config.toml
n_layer = 15
d_model = 64
n_head = 3
n_kv_head = 3
head_dim = 32
d_mlp = 128
vocab_size = 1024
activation = "tanh_gelu"
norm = "layernorm"
norm_place = "pre"
norm_eps = 1e-05
positions = "learned"
qk_norm = false
attn_scale = 0.177
bias = "all"
tie_embeddings = false
parallel_block = false
init = "normal"
init_std_qkv = 0.0625
init_std_o = 0.0114
init_std_up = 0.0625
init_std_down = 0.0114
optimizer = "soap_variant"
lr = 0.00673
beta1 = 0.95
beta2 = 0.95
weight_decay = 0.049
lr_head = 0.0117
grad_clip = 2.0
warmup_steps = 200
schedule = "wsd"
decay_fraction = 0.921
decay_shape = "linear"
final_lr_fraction = 0.0
batch_tokens = [16384, 32768]
seq_len = 512
doc_mask = true
train_tokens = 101300000
steps = 4412
dataset = "wikipedia_en"
Each number is 128 + 24 x the weight over its row's rms, rounded and kept within 0 to 255. Layers, rows and columns count from 0. The size above them is the row's rms in percent of the matrix's.

# layer 3 attention value, 96x64, rms 0.2, rows 43-63, columns 0-63
size [ 87  83  94  95 108  79 103  95  85  79  79 112 100  73  99  91  75  94  98  91  83]
[[112 120 145 124  81 125 126 107 167  92  91 166 100 138 127  77 130 100 186 111 140 135 158  66 110 124 139 119 103 145 141  90 115 154 139 101 108 128 136 149 114 133 117 138  92 145 157 116 159  92 139 136 147 143 100 106 142 106 141 142 120 146 114 149]
 [127 127 171 171  96 130 122 107 155  88 133 113 128  99 103 125 125  91 170 139 149 146 166  94 150 141 163 139 126 129 114 147 100 104 163  86 122 134 155 160 112 129 102 101 147  78 138  89 165 134 148 140 120 116 108 127 176 121 150 148 124 131 138 143]
 [115 174 142 153 127 108  94  99 167 128  78 105 127 131 108 108 130  83 142 125 129 116 148  96 124 124  87 135 132 139 138 150 124 108 128 155 150 128 128 147 172 143 115  94 126 116 138  94 117  92 157 175 136 121  92 165 154  94 129 122  85 164 132 154]
 [ 79 133 148 134 163 117 124 118 129 105 158 134  98 121 157 128 164 128 138 108 171 113 119  83 130  81 152 128  96 126 117 153 107 139 164  76  90 116  95 160 111 120 131 120 161 124 144 106 134 122 129 187 134 180 164 117 115 130 123 119 122 113 128 118]
 [ 97 160 117 137 127 129 172 135 135 139 114 117 138 140 143 110 154 124 104 148 143 139 118 125 136 146 162 151 110 140  87 107 167 103 155 132  79 117 135  98 119 125 149 125 151 111 146 189 123 120  97 142 124 144 148  87 104 176 133 105 150  75  95  91]
 [157 124 132 172 114 118 110 151 143 157 106 134 148 162 154 145 117 135 163 123 123 123 145 136 140 138 119 142 103 113 169 109 112  72 112 141 122 147 159 119 123 160 148 125 110  94 150  86  82 115 124 150  90 142 123 190 124 120 137 116 150 193 129 122]
 [143 131  74 156 108 142 130 112 169 121 104  91  91 108 133 135 162  92 118  98 143 104 108 107 130 127 131 140 121 162 112 185  99 130 127 157 127 124 134 156 129 109 126 148 110  77 129  97 114  95 124 148 103 132  77 130 180 103 136 124 121 151 142 147]
 [115 151 112 160 102 145 149  99 145 127 144 108 152 173 146 160 182 118 171 165 161  98 119 121 104 124  67 139 101 156 142 129 119 133 151 128 119 117 123 108 102  93 128 131 140  86 124 169 133 110 114 114 146 122 137 123 140 135 137 100 124 119  84 175]
 [137 145 106 121 149 119 119 162  93 121 159 126 132  84 112 172 124 136 104 160 124 121  86 172 140 183 157 131 189 131 104 161 145 150 110 132 124 137 131 123 115 103 124 137 146  78 162 129 164 135 136 125 149 108 104 110 133  96 124 163 128  97 127 151]
 [142 147 131 144  97 116 140 127 132 101 140 125 135 113 165  91 133 122 103 125 125 124 106 124 105 161 153 134 103 188 121 119 124 161 161 109 117 152 117 103 101 132 137 145 139 104 133 173  92 129  75 163 188 162 132 133  97 123 172  95 126 137 141 157]
 [ 87 146 175 136 190 109 127 150 123 113  94 126 153  73 136 144 140 169 139 145 149 118 136 153 106 142 105  75 141 106 110  88 118 105 122 128  96 136 120 140 106 146 106 121 180 126 132 123 171 142 157 121 113 152  98 129 128 147 143 122 104 116 119 109]
 [143 143 137 143  81 128  64  80 143 103 133 133 106 110 129  93 175 108 134 144 137 126 155  88 130 111 127  90 132 166 157 165 128 139 138 107 129  93 111 147 146  92 111 124 125 153 146  93 139 121 108 112 123 126 106 115 175  80 118 129 132 109 136 156]
 [149 140  75 147 119 146 145 121 147  72 150 124 109 158 159 116 132 107 134 105 145 141 131 136 125 138 110 145 128 151 119 177 134 156 114 137 115 115 139 147 118 111  99 181 160  94 140 169 141 145 142 145 121  88 129 168 137 143 133 181 129 130  93 177]
 [130 147 146 135 179 118 131 162 158 130 133 120 136 123 124  80 129 104 123 159 158 163  92 103  87 157 121 135  88 100  77 129 133 142 144 105 106 133 155 129  90 139 145 142 132 131 118 142 136 139 145 140 117 189 108 114 167 133 182 143 143 132 149 103]
 [124 149 116  95 133 114 124  87 155 141 116 142 174 121  87 115 146 129 130 133 128 115 165  98 132 114 123 140 146  87 111 116 140 133 155 128  89 119 141 113 150 139 148  94  90 181  78 126 111  92 133  97 154 122 125  89 117 130  92  98 108 111 108  79]
 [137 145 166 127  62  86 102 147 125 154 111 114 118 139  99  98 127 118 142 147 130  93 108 115 161 148 143 115 127 124 152 145 131 109 173  99 109 128 138 126 116 152 132  96  95 102 179 129 119  97 103 128 172 146 100 100 150  81 146 126  99 120 134 113]
 [121 117  80 169 118 114 108 115 163 137 125 110 164 104 121 149 132 134 141 128  77 137 120 159 174 140 111 140 147 128 107 128 171 120 148 158 175 134 110 122 128 162 138 163 168  92 111 126  80  88 125 147  94 137  91 135 121 133 125 139 120 102 155 146]
 [109 140 128 112 150 146 108 123 165 154  77 115 111 148 138 102 141 151 106 134 144 137 107 128 114 136 117 137 129 160 119 123 164 130 116 130 161 166  70 159 156 126 141 130 151 124 120 123  85  86 108 192 132 187 137  99 118 148 134 148 117 116  91 124]
 [128 142  95 134  87 152 131 104 120  81 194 123 132 118 129 118  91  82 112 128 147 147 122  77 134 111 118 115 103 125 117 151  80 167 168  80 108 130 138 145 123 129 134 111 142 118 140 116 173 158 168 121 151 113 109 129 155 111 120 136 136 133 133 149]
 [139 134 115  80 116 124 163 129  98 127 127 124 104 112 105 119 146 150  92 103 129 135 110 129 142 118 208 110 143 131 120 128 148 159 136 133 112  86 124 107 119  92 174 151  87 110 181 147  70 141 105 108 122  98 124 131 141 137 114 141 139 135 101 137]
 [123  83 146 110 133 145 143 167 137 143 138 131 126 153 129 134 111 175 141 146 146 163 108 104 169 126 141 139 130 101 134  97 128  95 151  95 132 139  99 159 128 108 135 124 131 106 122 127 110 142 128 100 153 142 145 121 162 155 114 194 194 102  80 129]]
# layer 3 attention output (transposed), 96x64, rms 0.192, rows 43-63, columns 0-63
size [103  83 112  87 125  81 106  81  87  84  91 161 116  97 115  99  73  93 105 123 101]
[[145 101 119 101 155 140 142 139 130 112 131 121 137 131  99 180 153 149 169 130  98 100 186 129 160 134 115 140 149 126 109 130 161 110 100 164 126 126 124 108 114 135  95 107 141 135 113  71 100 128  91 112  86 135 117  88 149 135 109 127 137 118  98  78]
 [158 131 124  98 179 157 157 111 133 136 134 136  97 108 112 171 153 134 161 149 111 116 133 132 140 120 102 110 174 115 116 121 143 131  74 171 120 149 104 110 110 156 135 134 162 120 133  95 112 129 121 113 121  90 140 135  96 174 104 127 179 116  97  98]
 [116  94 101 108 148 150 161 149 137 157 153 123 137 148 114 126 178 138 130 140 150 127 129 111 158 114 103 166 150 132 110 108 168 118 110 149  97 155 112 148 121 161 134 143 122 138 149 150 125 129 148  70 118 102 138 117 151 169  74 148 191 142 126 129]
 [100  94 134 166 110 136 141 136 142  79  96 125 105 133  98 128 147  83 149 150 101 128 121 136 144 118 105 101 167 123 118 152 134 125 113 156 148 157 110 111 138 182  83 141 188 149 149 148  92 160 127 120 138 107 153 115 121 111 146 134 136  90 117 152]
 [146 116 146 176 105 161  98 105 140 113  94 134 127 101 137 158 113  95 145 105 132 142 132 152 145 108 143 132 120 117 148 142  89 138 137 121 184 104 108 138 139 116 104 101  98 123 127 105 162 140 108 145 120 113 131 130 120  78 177 148 103 105 131 199]
 [138 147  85 162 102 137 137 144 138 145 134 110 134 161 122 126 177 129 108 122 124 123 206 103 139 120 155 119 146 178 106 122  97 158 123 129 147 130 132 123  84  74 146 112 150 132 128 121 130 152 114 145 107 129  99 103 145 127  66 109 103 128 138 129]
 [105 137  98 112 124 138 118 114 124 129 113 100 106 140  89 123 133 153 163 135 153 133 140 114 105 107  84 158  91 116 115 101 154 133  91 138 107 151  91 159 105 156 124 117 120 131  97 111 109  88 146  62 111 119 130 118 130 169  92 158 181 133 126 114]
 [144 111 106 129 145 158 151 156 146 109 108 122 122 113  77 137  88  88 143 126 118 137 142 132 160  91 121 157 109 102  62 137 118 142 111 108 121 129  85 141 116 178 131 155  81 150 125  99 125 125 141 109 100 134 116 108 136 151 131 167 114 111 156 167]
 [154 129 144  93 135 116 116 106 110 111 128 142 143 123 160 128  77 129 144 148 111 149  78 157 120 141 104  83  81  84 153 100  96 136 118  93 153 110 150 147 127 112 137 143 131 112 143 123 155 145 160 130 142 116 131 165  95 125 167 131  71 137 157 141]
 [121 102 145 134 123 117 123 122 135  70 157 134 137  93 144 135 150 134 173 107 110 125 160 167 158 132 149 110 112 177 119 114 124 153  70 127 143 133 126 149 141 119  62 118 142 131 144 103 130 135  69 138 125 118 132 130 132  83 119 134  92  91 129 134]
 [139  79 110 151 174 126 152 149 154 122 123 161 123 129 165 145 154  83 139 132 110 124  83 170 134  83 154 122 119 135 179 117 149 132 115  91 157 146 163 146 151 137 135 156 129 130 160 138 151 177 136 127 148 110 164 138 152 142 123 129 134 134 119 158]
 [134 105 164  80 156 145 155 138 122 136 113 149 122 135 102 140 143 144 147 151  98 127 119 119 142 159  84 141 130  95 111 110 180 114 125 172  99 149 120 108 144 187 111 144 128 154 119 138 102 104 117  63 146 128 151 133 129 155 123 137 173 138 135 106]
 [152 164 106 124 150 110 125 143 160 115 188 117 147 150 120 142  77 133 166 145 139 147 110 132 143 138 133 167 126  89 121 147 142 128  99 114 112 155 125 149 104 151 145 173 157 120 111 127 138 155 174 120 129 176 122 158 105 160 138 161 160  98 142 122]
 [113 126 116 146 153 159 108 120 137 102 133 134 127 147 145 164 154 122 143 106 141 115 114 156 149 115 109 175 111 121 138 151 126 144  48 153 159 154 127 160 126 128  99 119 161 119 106  92 152 174 140 125  91 107 157 120 132 132 141 160 158 117  76 130]
 [128  99 139 101  99 169 116 139 115 154 108 145 140 133 127 140 121 112 124 112 153 122 135 133 165 147 132 150 161 121 118 128 171  88 190 170 111  83 118 119 188 158 125 119  82 148 129 147 114 104 109 113 123  97 125 100 153 127 148 140 165 159 132 143]
 [166 107 127 100 130 176 129 128 110 109 111 157 131 113 130 131 185 140 138 120  81 113 171 142 136 150  97  89 138 133 114  92 131 137 132 171 131 152 127 128 134 157  92  86 129 145 135 127  95 139  84 104 121  66 147 115 136 130 137 125 157 138 146 151]
 [127 118 121 140 124 120 147 104 159 142 114  95 127  95 156 116 108 109 145 125 159 160  98 108 102 106 130 168 100 147 116 139 113 130 121 137 154 164  94 141 107  90 138 167 124 133 128 131 156 117 135  96 123 109 142 194 140 152  77 137 171 137 141 184]
 [101 114 126 166 113 156 164 118 167 125  92 102 154 139 133 120 148 115 132 146 144 156 132  99 124 112  93 179 117 136 105 172 114 107 133 127 149 153 113 166 114 121  84 137 117 148 138 139 158 140 139  90  67 130 130 138 189 118 156 135 120 125 121 146]
 [138 105 151  82 160 116 157 145  92  90 152 127  89 128 116 161 121 140 150 116 117 125  92 147 167 143 118 130 161 122 135 119 164 108  85 171 115 142 113 108 123 152 123 144 131 114 127 126  91 130 134  89 159 116 135 122  85 171 116 133 175 109 106  95]
 [146 160 132  99 103 142 101 117  85 138 114 128 132 104 117 124 104 158 134 113 134 132 156 136 151 169  94 119 103 102 158 123 127 122 186 129 138  74 103 149 129 154 114  93 127 135 125  97 132  99 112 185 148 155 118 108 141  77 153 141 100 109 148 135]
 [134 158 119 143 113 154 153  92 147 153  91 134 139 139 123 132 111 104 115 176 124 142 154  95 115 137 107 147 156 106  99 185  75 104 153 136 145 117 135 103 103 124 143 123 145 141 102 122 140 144 138 161  79 114 144 134 149 153 190  91 125 106 126 129]]
# layer 3 attention query, 96x64, rms 0.204, rows 64-67, columns 0-63
size [109 100 103 146]
[[161 120 113 126 131 158 126 124 181 164 124 133 117 118 100 109 125 172 156 104 183 164 136 147 189 118  86 162  95  85 139 112 146 129 152  90 113 125 115 111 125 123 110 140 167 138 121 144 133 120 153 126 149 153 103 122 144 108 100 154 155 130 119 140]
 [102 102 111 149 112 104 166 118 113 128 150  99 130 115 122 160 112 187 128  81 159 123  98 151 124 107 135 101 165 119 107 123 149 109 154 129 137 108 155 134 105 100 115 123 112 133 139 110 136 168 121  96  85 106 174 107 128  83 125 102  91 150 150 108]
 [147 171 119 139 146 102 187 165 162 126 131 125 134 137 117 148 140 145 124 117 135 116 169  80 116 136 124 139 155 115 145 183 171 115 107 116  94 117 105 112 140 136 129  86  94 123 171  93 152  96 146 148 131 126 115 150 147 117 112 122 167 110 142 101]
 [ 93  91 133 140 120 118 100 131 121 182 145 157 112 112 121 151 105 140 111 139 146 108 107 154 154 120 157 120  67  89 127 105 115 117 133  68 147 140 118 121  89 139 113 143 141 103 123 133  97 105 165 135 166 128 163 143  77 135 135 151 124 106 143 118]]
# layer 3 attention key, 96x64, rms 0.208, rows 64-66, columns 0-63
size [108 104 112]
[[142 141 148 117 119 128 123  97 104  88 103 121 120 103 139 105  99  93 143 131 141 106 159 122 126 144 121 116 129 109 173 126 128 117  89 109 169 181 137 136 145 109  97 145 135 122 118 127 155 161 139 143 116  93 116 162  65 149 173 138 179 100 111 131]
 [141 164 153 107 148 107 102 113  91 155 103 152 104 179 139 123 125 145 142  92 151 114 130 154  96 143 109 119 105 142 164 144 102 122 132 139 165  85 112  90  85 123 137  80 133 133 107 130 177 125 112  95 126  91 129  88 164 126 143 134 128 125 130 131]
 [134 129  81 125 114 140 112 104 145 150  88 106 139 133 165  77 122 154 124 155  94 120  75 112 149 139 101 121 148 141 139 138 110 111 138 131 173 152 122 163 143 167 105 145 103 146 122 178 131 132 178  96 133 115 164 170 135 137 108 116 111 133 116 132]]